{
  "num_hidden_layers": 15,
  "hidden_size": 128,
  "num_attention_heads": 2,
  "num_key_value_heads": 1,
  "head_dim": 64,
  "intermediate_size": 512,
  "vocab_size": 9894,
  "hidden_act": "gelu",
  "norm": "layernorm",
  "norm_place": "pre",
  "norm_eps": 1e-06,
  "positions": "rope",
  "rope_theta": 10000.0,
  "rope_fraction": 1.0,
  "qk_norm": false,
  "attn_scale": 0.125,
  "bias": "none",
  "tie_word_embeddings": false,
  "parallel_block": true,
  "init": "normal",
  "init_std_qkv": 0.0414,
  "init_std_o": 0.00755,
  "init_std_up": 0.0414,
  "init_std_down": 0.00378,
  "optimizer": "soap_variant",
  "learning_rate": 0.0039,
  "beta1": 0.95,
  "beta2": 0.95,
  "weight_decay": 0.0,
  "lr_head": 0.00874,
  "max_grad_norm": 1.0,
  "warmup_steps": 200,
  "schedule": "wsd",
  "decay_fraction": 0.755,
  "decay_shape": "linear",
  "final_lr_fraction": 0.0,
  "batch_tokens": 32768,
  "max_seq_len": 1024,
  "doc_mask": true,
  "train_tokens": 210900000,
  "max_steps": 6437,
  "dataset": "wikipedia_en"
}
Each number is 500 + 50 x the weight over its row's rms, rounded and kept within 0 to 999. Layers, rows and columns count from 0. Numbers have three digits each. The size before them is the row's rms in percent of the matrix's.

# layer 2 MLP up, 512x128, rms 0.196, rows 0-99, columns 64-127
108:455537385437556519543494412556515485496563522463533538486568504532461500515499429576489424548455530506482538530543427588463524571519534398524447418475558520541524433504580441481479448577475508
110:558459550542544520532519563447437463527514424459318482506571538529576511526520519549561559525501438469539455490462411600429428485478478504529499522470462408508554534452555434426507527529514550
095:505438509501551503517460441568531502528478499519538537483525444380542537455383517478550524502520516475533546491521460508470542451479536409445556547498610473505522568520547447546453530522559543
095:502520434547488642509479547545405420423546521514483485529476539531433526476494496392544482378376523522421535469563447543526599516509490456592495501475548522466492538549493587495478444565522507
093:578592470486464464384565490466457484517574541527514508527568483574444512486482436477515523477528569584494556506494609473507510517463497447564519501420545482425521433469525490492442480461471444
091:499480464435470469392579503631453493507530516529484433583522508471439476519510463525521520424444584525493604480456477502553494564454610489498514491494424454496472464527534499529547520432482516
079:489451540551542483501474527514414444540462441500464441520462546531387587468541467523528530495532576533526512474532474464455521440477453441462497502481584416501486572443536549470486476427527484
111:562500502521505590569456542501448475536545522533469564528537426599463437431538473574482495463409488460500495480482548540506424508435497366506395494585499473427573562538572506510452551499511459
106:588385574490496498463449448551489431478402518539497398604459479517498523493487452537557455446510432461537503465470441510510419471521508443521489587482489437476470521382459508485576490473604563
111:463556528522456549430426405485535437563501512517495425542476431598493532530556519484529490488602587471568504450445462519485442519489530479528561468494502581486434469553564505419422557473564559
101:538548505502457454471584510465586449592431465441487525515493451462464493631551489506517513503546511465531601488465461410466549465548636438421538416508513478515436501514512518454489472537485436
095:390418516576475501491539496503513459489464527542487442530431377513448468497528463492496566502468485517499419496458461567398536467493448506438538352493492572529557414533493476556565633484546477
105:480415529555565522478497481467563542570466471484525492465484508495544495524536370536461535480468529440528523418494510588499537598492543440533499342560515594502536488552503500487460534386463504
092:430509536523547501457485414418485475456480543529467460559562473514489474492518548406549435450512507528461431447481486531455504487440476425449443333433571414421555458490610441518452545488571526
100:438488491551542611478553479564536431510500494498504536586497485414489639525608505457528489432446511456526538548445542454432448481533505555467474485470404498462435476478446484483542641613496521
103:505482525579480510567548545428472438494449381504462458555497460557560436543580449545401489531525454465502542472465543456541464546482503476571559625519522588483581455595584574499573461488475524
117:458528495515531530527476502624629446552479515540554543489568466513476503526516510515502468545532511511463500507469402532467526527559482487531471503397440561512496483539549506553457474571533620
109:493509521533585457441471498487503400515538436470493529487494560582439505582441464521544494525481491567489536474447587540492450498468552508482455544411561425442553487373563474490544507451457527
092:450466519519544411469552524427485446539495415489515503552587398604466572445453440564515527541492524454545514520500538492531536462520588459436523477397561488417476541517577505512451378489467499
105:580501483468594518521554509448398506561530398514468504558427392547500551572551498526518509435486495494508618530545470551603546476453408409514435465540481466495474493516499557473540548544428490
088:514490463564484458562483527442546515481552594533548555623489521525531443496539403530406550452487436548522569474459496430442505579478499466479500400525456580462505551438552437492454591430443593
095:444499506457480528498546477496458579532519430432435531493429439561422604553539452476569486569558491479417591435548494510505536582438464513541473500507454487472513481471520543481467528349472493
104:454468608492544552549523476508491556500484496556536490470474542486420530479543498502539611530541562533519557474527539506525382602421493537559506550517509508464533447497501562567439456514534420
102:448440580547514427504471484476420466472562409566482453606568508483445530475521471441421534448517507515494453546525424419510576503436546428452493439428486512537449596446521523442523536529496485
114:495491516538497520488454547537523428417504461468475556591489586503549516514432543525455558590508435563505597478543479508462360510469426448489585598465470530489471515432505507552564516497503491
097:440481496529510407403503406494554528583402531537525546526511523436470446531435464547597530488474574567526431456490530559478444483464548568514559473471506592618608470477539479478472450467635574
088:441533447511531491481418414543590498412502468533521503559392407516493494487527384548436453452409581510437504438592531434550484511503569528538439500453579505523500515490533496401533528454451449
105:631445449557463546549494437492519522500407510531516433550466418562457451579447526503606560469517544435520467491530461551451542584438475524529551472493616529481460450449494427509461515417500524
096:536558455516584502445603457486445458551550570541422549536471436485506540468416489547519510488550542512516443479504533497593570555408422412470434440457548472471519537529485453498511441515497531
094:450397489497519556410513474478533502506486419538482543571556466593557506629534487488595538407458453610492523498521506503461493513515589506461564415455543599525519481458537449496509520487538503
094:468496523503494561519562534482488427485434520439594531481463438509443520561505514521529505455475478458551598524472473517464588451482460465574480455542449468428452456516444565604578459542560568
102:606461488505605513479396510490471516561481468599509437485450539461496507574463432540589448498482457499461496402424513378460523517464490597586482467345536468491572472498508381445437441514462501
105:487515449529512554459435540552468442478615512519437504547625570557483509526524551518492503501449452518576589444455536553397476441512536518509496508483578462446612489518488462547462565463447520
096:533474517589511436544495509475464493615503440611514539477405523592590538527456510402528443447482503552454483471490454464550461513424475569479496522469479585492537575475509493454389521455493564
102:476485561515524613513497449587513394440488530512434530530610528464414544468589568500490501465519464569564460478480467417453498490540621454464468544533500550441523476513485556527555582498496519
102:462498481505406529552503483546450439543525466626447511533488436517522542453557506464380466462486492497485569501510376482575534485438458443395522499536510652493554456537507504573505641500451509
096:426452392439513492472502461479488499577537509557525527562561508524410546497537467507540530468521619551464470388519489532470531497469544467417478435483549552537458458549517412529468496503462480
094:521477464563518486534517511497545393504485426490412525472480519582427488482473529462561443571438521548554471499503569551431549560408472464509528452496479500437499509437528361549440582504576551
096:367487454450418551544450522565424429455494383535496522542521491501481529492515475502471566529529521506465557579465475468525525502487510390431526527590492553464534498539519566542591519534516452
090:487507539482458542416598471452465473503524507487416431579487557444501531541568495441530585509551573513564483436456551398528382397429597462539495507534475470514511464521531467556528454551520547
103:455497443490545441580503469562552535518525482509472455462546443570530450477497423511547507426401483448462494529541369577660465499520469538572435404374462490524490515484569500484394620568513503
099:512478535486473547498615511533500510481460504556426542492508424532461446412561446444525547441466569479520477491485462565497547409418540430407344415544500582531525496604538546539467517531537527
088:459470494563485460533598501514461473526582536595426456520506418547490649459507509560493506519534559482548567492508551513550457530444473430432603536456398622481495470385524429483489473455478609
090:446510464521512503469478460481585622585418499569516429509551454559498501510439449431552557443468431508451523568475419507493429524458529476512434442537537592475569541493479458470432560524543484
092:481459518540385461550576469485525530549468524436505412630519467543426512492477483443531539439425482519478485529560482537475449503475575461516479547497473454522573669505556579516433480554463438
094:478434556565498483497529478569458493493377473465521490490518396545607515499594454543530478467510481465554491438463402516443560531421510458514525529469477463482436580445566393593524515491526513
103:519442546500567541493472454454575458540467454518573518540413521538503552507459423457525472620564477508451546554556513434496476515527621399519428549412538413578517526467537494476500490541401508
102:524474397492434531521453515455513452531567447432535520607460462570568449542477515563344475468485446494487553407526497533537460424500440481406478431494471452572512548518412571496510545495473470
098:463475477468530513483519436509526520510542506487377566524477469539554528580496518539451472497468611533431450464490539525387471438451505443554508503455517479441553506556477620417438517551474584
096:474550541509511495477464450422454446443507472515466558478512448622546525516542550459528524498567577417498583572490465511608483505460505429495454467591565595513480525513526598480502593478568530
108:530533508557549502510537556535550505604498433512465465502527536508488519458442566591461500575516462458527529425470520560551501401468494415441576558418510511527496521380564483499546484536546555
093:428542479549481522517467477463575500523444438457555516591477500547518368527531472476411456548417543512515530485462449488487447415572513525461387476470510486531540608475541420524413566531487496
092:408437563539580470463529435518540570470478447492513544446568418584532465560502473421540513540475500544509596469495460532631592548495504502517405470422410550472532532393518473447470525479435440
106:459465605538567537491469432548531467452415426494425537474501509459484488615541514544437504499531544516521456457498453482417491571479477565476478530427513604529424498535523561484550479510575534
106:466518498460464554500538507487397434529555432401590525650604481433499574482504501536439451544421461477552552533494417550556529478482610426480391508516442461464543537492454490538527506487603569
100:559362552566542620439478498402479523552506490491447548523525544556480422572438398526488498480463489540472518469494501500483460464539551473549526472389518518478457510552506538435512529531421553
103:510521483453477560572584533585445567489518441449498515595433423521467460375453475583443446418489533423524457516485452533505478535467483533485406444499503524528577535495577516613477490466594570
100:546545468494523444472498569433559530526496522481569505436560560491532622535440442521515539529449545605545547491457582516515474413446538427526474514498544570443649488481550503496418515553454426
098:607467489495527604561488544556518514535604507603481523477435496481505455516559396524481414487465561458487479505465467567495441554465508542554477564488556502496504517542459504476432460568526579
110:526562471461559490539443476504520535470520488549539546593390519509444548512487398568481571423517551479466545530515503475396549508557437433406420510474487545593486486504571467494575494453509466
097:557407552516415513488543527495488475521551411476502455489428470546456475423561515420500552500507444543599537501494412452572525599461518393418464575563522508489504543455539502403459573552525519
103:506382512524458527479531551452510492480548516485415405483483468472564511526565526455590476468451509540514455391563428594454505492445516559522480480466439502430471548458474479496491579599549504
087:542482511499499431528451416406563562617453409527460517484435452534441528584397510532528472560539535497470480465544508459507475512507492457427477448483566441492461534571505492451502483531401528
085:452497466486521569568495453536446513465550460463489443505483474425469470544471598492462456456482531503536550347522481480538416496482593513525427494497513533466589458537466484516552526412498478
107:413572401501531550646555554498530493521454464494426530474556435492465455513532461551522489491514539452531437438514460540488509570458446547544463438532558490523507543498485487430481652567532511
117:343521457545442477522462425418490478530478460536494482467484526495610379556500476485550488532457560619457531513468510542425510515447561522538434511471558534490527430522488429534425445489513489
075:568539529507547551527531517597478427482490491520507466540435413481450495451446507565458516452473532427509512565553443502392528443410458485499484507504454523493594564529593585562501471507577480
092:485461529505435434480513431504498474533494420467485540509492476477554533573495458492509500534569477521625474512418453463488476588571521436474432461488434577472508401537451570404534456472487487
097:565425561579544503414496455439573462595519503525592580495490522542578418520497423605504475534468492508405581428503443601570495521469438457517515570534519550492567488399542487514466531472478488
102:498461507494537605512453449471423464581502493461487458610603447465544519463573473519560563441460497528544550463433476569438451505453587534487434466494537476457525452604434488505516518547544506
102:451505446416549489494514463608584440485553562501521580581507556507503524434453440571457493425454570474449499481449449480457448466570537476455508501417547510527530526412533552569458493574558480
096:535464446484470409511537480592461559546426478620488532519432441492593477473532468491572546486597528483457497460548363510464537483452502492455426479392590529542576566471571426479518450430519486
109:519553448519532521540482561472538486467510462518566534469438577529446456502454453546480513503541548448497483484469545546438540518477517403468524511479529552393565452454518425519496493544519439
102:429448460635560484550553496458524411529465468478540463526474534468460527575456509545495463539486513597544487502521487523509503546392553491527491448496445437441542572519395478427536517533606553
101:534446491543468520564472567544490477533569500564510544561478528500475492509557413599525464560546506472573549492474506557499632505459548440512346533542627490488517600547570476581483475531540447
108:491531504485562457430446486504502442482478483508583586407482536484410506518522435515477445488447487457519525468448544508405570544516642515516426545488504486535567505494578455505451469605586509
120:627436511553452494457461532436527498496458576599511483512481501537483426530435431558493475458537600531433485395541497534559507517473441457585527464497519541569565491481486539534455466447537517
098:536453419516583463450477464538414450470531515465592502518429463435532486446575423553480409482423466501488460549506441438441587482497547493461374455428543471519546583506516441470456503617501458
100:415528482506449442495549499591460532426535491463560556545438419570548460529507550564530508432551523403439513503483484633464495538588448455381568489459512553503445571535539473522493498526521542
100:476380447481561514455477520494414430415489536454508557444463573467433471431577481508468541459529538424563615421526502496453542455458579508571477587478435532439572488563477530456540510417574583
102:498482502578464520562504525556523443478452443521483555462422444523413495469525534597429414524531529502539596458423550560503593451399433499520486568507535354573477642478442500507531517565480525
097:505489538546431435426551533549507526541439563455482426491494455512505487511494473485515510485432556505404472433486434518467444390435503561542492534482479508550533570482477467472391377535483557
093:500555535463493504460475415516457470515551419479515457571554435508386543555537542511423423528467455494471512488457603468541410478404541511468535460503605514463475502505434573470498526531512480
101:466517514457571462527446546497535489496496486585560489455464447495497472460433518512585531497546557533499502529500557563501587506391398484434534410565511508452574444506486424516470506553656472
114:439559509569431516485434507428435440502505465568478469496520489585551582571561466439518457489567466583472568501463439504569414476483540485522487473494511615423468470546547484453420518492486528
096:397530560514490444518549526642506544512477451486477550525494484435525491464517443550499522436467560484487545480431563582474528541469502421423476524522530485551488533468411466489457461567431490
089:506421549415488480547472473442474517466495505440556539506568467443517434535573516543502463485502482500460474473493455414412554614493612545512459482433480474437502552525523422414523481511497496
101:439573537541502482453458530440527474558462521513426538494423527564531509499480517445555478479482583503449480495520477530449462647574494486526525506505532626433496501490464432478514528504553508
113:539571480492439469407580396467463513512511417482555442522488544611527470597515460565480481552534510560564522533466444491510535457535565485398480398500401528444578460530642472496483425494498518
108:498460590521481491539553422430604466455477460434488551593478471526449507584489459544590603574371591568461541493517557541504427517534453501452524498496522496450501473575554492499461461493494491
099:471448428544491442546513488454481469545483502506519579463467461417524375397534482552534481418484496536476492463567557478499563580401483479482502523530487482614506500516492523412407552479408469
098:424473532509456463452550454551531554471510575536560427519517531448531507510441498573500532481463526526492537575552539555547480468442510451413494476579533545478564419341578438453512509504611486
080:391493577508604426456517478536442375533479430539441368563563514555507484494620474444555540453468464548454468462489465438499464513416479456494488517415499568543491534479543477533499571445452553
081:403478438554526441538536529565461440464450505443467437518555480586468493527457503462409437430425540519514496483485427499507425428538587445457370482459502565484508460536537503517433504521505509
094:437384443481558529554508519476576468521500473575426536594446521487503427567597464501432522490469473426517534509512508489508418458489549459527531503504493523561520441551485496469445526450510363
096:495388497506499526382507461466431505552506499418508600618448535510430468493420500540450546540444530550477495518442516597469504525494554543440550535525441527495593477510494476445568514608519468
100:520562444546523560522466479435486543463530479535543493554509491617526529485480490599422488567516473525568635490549601536490538525466536346522533462532481483400539579490530456516457522520490418
099:604521490535513445487515512457478496478512474578431425494562539480517490486490436519591549521390584519584528470425605464472503454374453380507530545533533494473643529551560510528473537495492474
111:508429618607472496440532504461557554555493508534551452538455514482562454505519567500539412455495521542502482449599532582511465552418562525537533467573477510512501486511472394588558522382533471
102:596428509488403474458509512464577515561551491558499545563492458438489461447395570463500485472578522432539425473452445518431420497491516520475448418440499508536524492522503486503428464494500517